Weights of a small transformer language model.
Size: 8 layers, MLP 640 GELU, vocabulary 1024, 2.37M parameters.
Architecture: LayerNorm before each block, rotary positions, biases, untied embeddings.
Training: a variant of Adam for these matrices, 4575 steps.
Each number is 500 + 50 x the weight over its row's rms, rounded and kept within 0 to 999. Layers, rows and columns count from 0. Numbers have three digits each. The size before them is the row's rms in percent of the matrix's.

# q: layer 3 attention query, 192x128, rms 0.0485, rows 151-159, columns 64-127
# k: layer 3 attention key, 192x128, rms 0.0439, rows 151-159, columns 64-127
# v: layer 3 attention value, 192x128, rms 0.0247, rows 128-138, columns 64-127
# o: layer 3 attention output (transposed), 192x128, rms 0.0637, rows 128-138, columns 64-127
q151 091:502446537555496499411448458540458448584554436417471468558520467524465612502463501511594527417446389469549494507467497515467521488548464568446529502559411480514550465504485601481479538499476474
k151 109:500492412439513503471555452482526411567516521621506487428540533529486566566554549519476509385425495543569519513414530512518496536460543488497473523455504426527540468560572492506590536517501519
q152 092:511552478380514469511440523465484497495531447441478509467501476544519491510487584565467550486536449450500562481503386456494452485476516420509484482524545530546442409499488472563475522605622555
k152 119:525532471527490471430527531495536498572525552415550522506463461473497527433532550523445507381475557354513568556565517452475500448537555520504430458486524526481477451537489612404601483464515455
q153 103:444540518508561529404519570531533437460482503477505438485480624538461493521502530497525467651546538604434486447504504471529459535509634481459550485484399490568492546533583520456472551500462453
k153 114:487484530493488517536508528557467578469441588446419451425545536500501572508488406561518539550525463530550402475435450470519501484466611526526517505502501553539509603554438491484392429487468552
q154 090:573484531506457509524515489469573402573539522466500394470544489465547561500529495529437539576435559610576444508451472480488506468550578483471516420482473495437479530510487447372512483454536536
k154 097:424448507495482485541512486516432464538493558490401373582515456447497496567546398447449506551579440546573496569523430469449412541517523469458534507461551537483448546498537515508486446528519520
q155 080:486430531445528447548435507398424483549494534439471610588443462433535550529451521531560518441518503547522568479447567369468522468467519524499497593525529470524494403552466467570449494506474493
k155 100:477513501536475534452522494435627506569526443475599533504537543470509545586511525506491545524497553511451559567556475514527447471451548481491381472639587514429452477484547486550507622522440444
q156 090:442509421478533503585510509427494394386468504556443510458556561543570493484573551517412505553518513582509474486503428444473477576512539441499509502462574551497432440467567437560428525494562488
k156 101:489501511648389503415470551517443509468471532445516540585441413461465508527534401493452562552533513500482520561541440524497465539519520461429518414570496547525546520418452512495465463592525540
q157 094:423530567415564528377472561471486573468510500542556604443581498523494418493539461462508509412492408478485451492528537477425439447483468519560495421479537510438513468472393519493435535500573512
k157 110:568532483589510491509444557444404556495484481496471547455460437457504478515514485420477546438515559390448490451456554479547523525549480484540391605450583446586470489500584476517544494491462499
q158 098:444553505544677481459478463489499484494551494544475625473520481617545534508490450544555498525462391521461503517488388611539512449543518501545521358511456509485484477480487440468423519424503498
k158 108:544469465564508511555469503500491515464437463473485546451463521503449514442544481451495465451445508612521457553573550516415582548504458555484587544551493532516592487604477507539493541548447428
q159 098:466537536410455505406480553508484556517478468494459498509462471526503563627542509485523493641610470486425519507475454489499424535498527543494543463542527583552355526463505413476554626404491519
k159 113:542476592501478458458542487481465567559489567482473508531464469453491532371441434625551469507442525503460472491456490487517488428447512521511466561541487583519588502521378487448455469581466515
v128 112:492502495501586453515482514508495563551531482555494455583466391475611476537557467494514495455528522550502542486496425413518453573489565410452561441490415500469459546548452432464471534525490525
o128 103:555499522486576537495415491535509448560497543533519495463575417413514484461465516562467489494453582424422495537515511530520539476348498531553426457468514526502552441518562503426478533475559468
v129 107:508515578448542551539460574424468653482438483487497506434446496437452504405457466560579556510550473435441466503612446472503459395513468478584496474449489507408546568459410454539466545450445490
o129 108:560470416537406526498495511652511486502482498558591463507466419519437514423546478525480450446508497534496398487448463603534524474474531580473522402527436523463499452500616512558499496544409508
v130 102:499490476500472491496445531517569530523508501484438566482473439484545534437554584489504500492483515519397525462493421416557505457547546553570539518554498451498661536481456447475425577492462546
o130 102:495515538458524518496470494464521479522498425527490553552595340533523492446471384546580513483467573484576436538470664555443507533483534507404509492449523511530569478487447476467470443491417503
v131 108:519518525466568497525511470543454519416582472568443524478528504480500459513482491512593514480352403500437441502553520464414593463508516515492621406560489496461513541537505470501486549460462578
o131 111:539388483450414440442535507459496543461543492489553618488451479501570536509517521565507436479415625561608581501387529494419557554477562540508510475505608514472481394427439524513631565529465455
v132 103:428494482450524554487540603474531501617613518386475422395435552441501515369580492494543491446447531545510498506428460494482523512484563529494462453527474472547487531481464569450495431494334451
o132 104:520446493437524537528510527511570447485432572495512486611583431582512548532554481523469453509510537449523400517488515489492546493520525474575546536492493491460581493439508408476409491491596475
v133 103:559548404591475479543505525485467493442524478361499490488537479421408420559521512472506486429452478470524569507535547475491464468569594486486470575602576447556572538608532503527616439544411431
o133 110:479479517584472443484523551514474487454458488530508535561420508559430538473530553512505366550549558450559477483485469506486503533527340479464535558476474522485459636466492513495449509423573455
v134 097:502559581494485479472500492546489438525457464414481420417406473528570468500467471465505478465466498566516497455546576413514448500523542555511475539562484401540403480439600562543507511417440469
o134 100:585351482617552456534486463540530495497504544571424506547486435451474510469580548497527605488427511486499565472480530479518493551467395468507569526495448486506540489606468558548600615435590493
v135 102:568494529478445450447553455486500516534445435459523564579510541516496463539405534536513458435463560440494530486448600467521467414542398416458516530511531456551580544512486532501521428535591506
o135 106:487447540637517514508439477507455525457465501502508409550386548428415575533542561534523507535503476516508477401510438482529510467550535439488439542513500492460452515540515489472530496435533510
v136 103:557560494485561529456358503454506516474555434428554467504527445571546507392489598481557556517484431550512491500489431504487557446545434533549492591477433509621521528441483488492446518480400519
o136 106:521462471460520441590500533460518503492529482569514487455440389523557512464442460514469421424525514520530497455377553528513520475520516506530433472528536488445513453619424524486524466554477554
v137 097:421516464403537481533448469517556468475530523493510510412494416472427530492498521461454454466588543445515491550541495549555589486490420599518529489491518459555483453536463641563553486545548516
o137 107:484531589504491490508508498543482428523458432468484546555516456491478462496408393477506483584502497510391500438519667450418399486502494591486508584484527575455479500435507503456465575479519481
v138 109:575482592513589460457413524501525550544389500367527548428578488544469531435544510443446561444571468547524554490589457422540489505492502530601480516599523407514517521445470453490424503520445493
o138 116:611468498467557483550458537596416447483437421571522427540486420452527550447454519504551593487504507545470484436470532561553516596495469468505567418459421518558500486592480513457475545407495548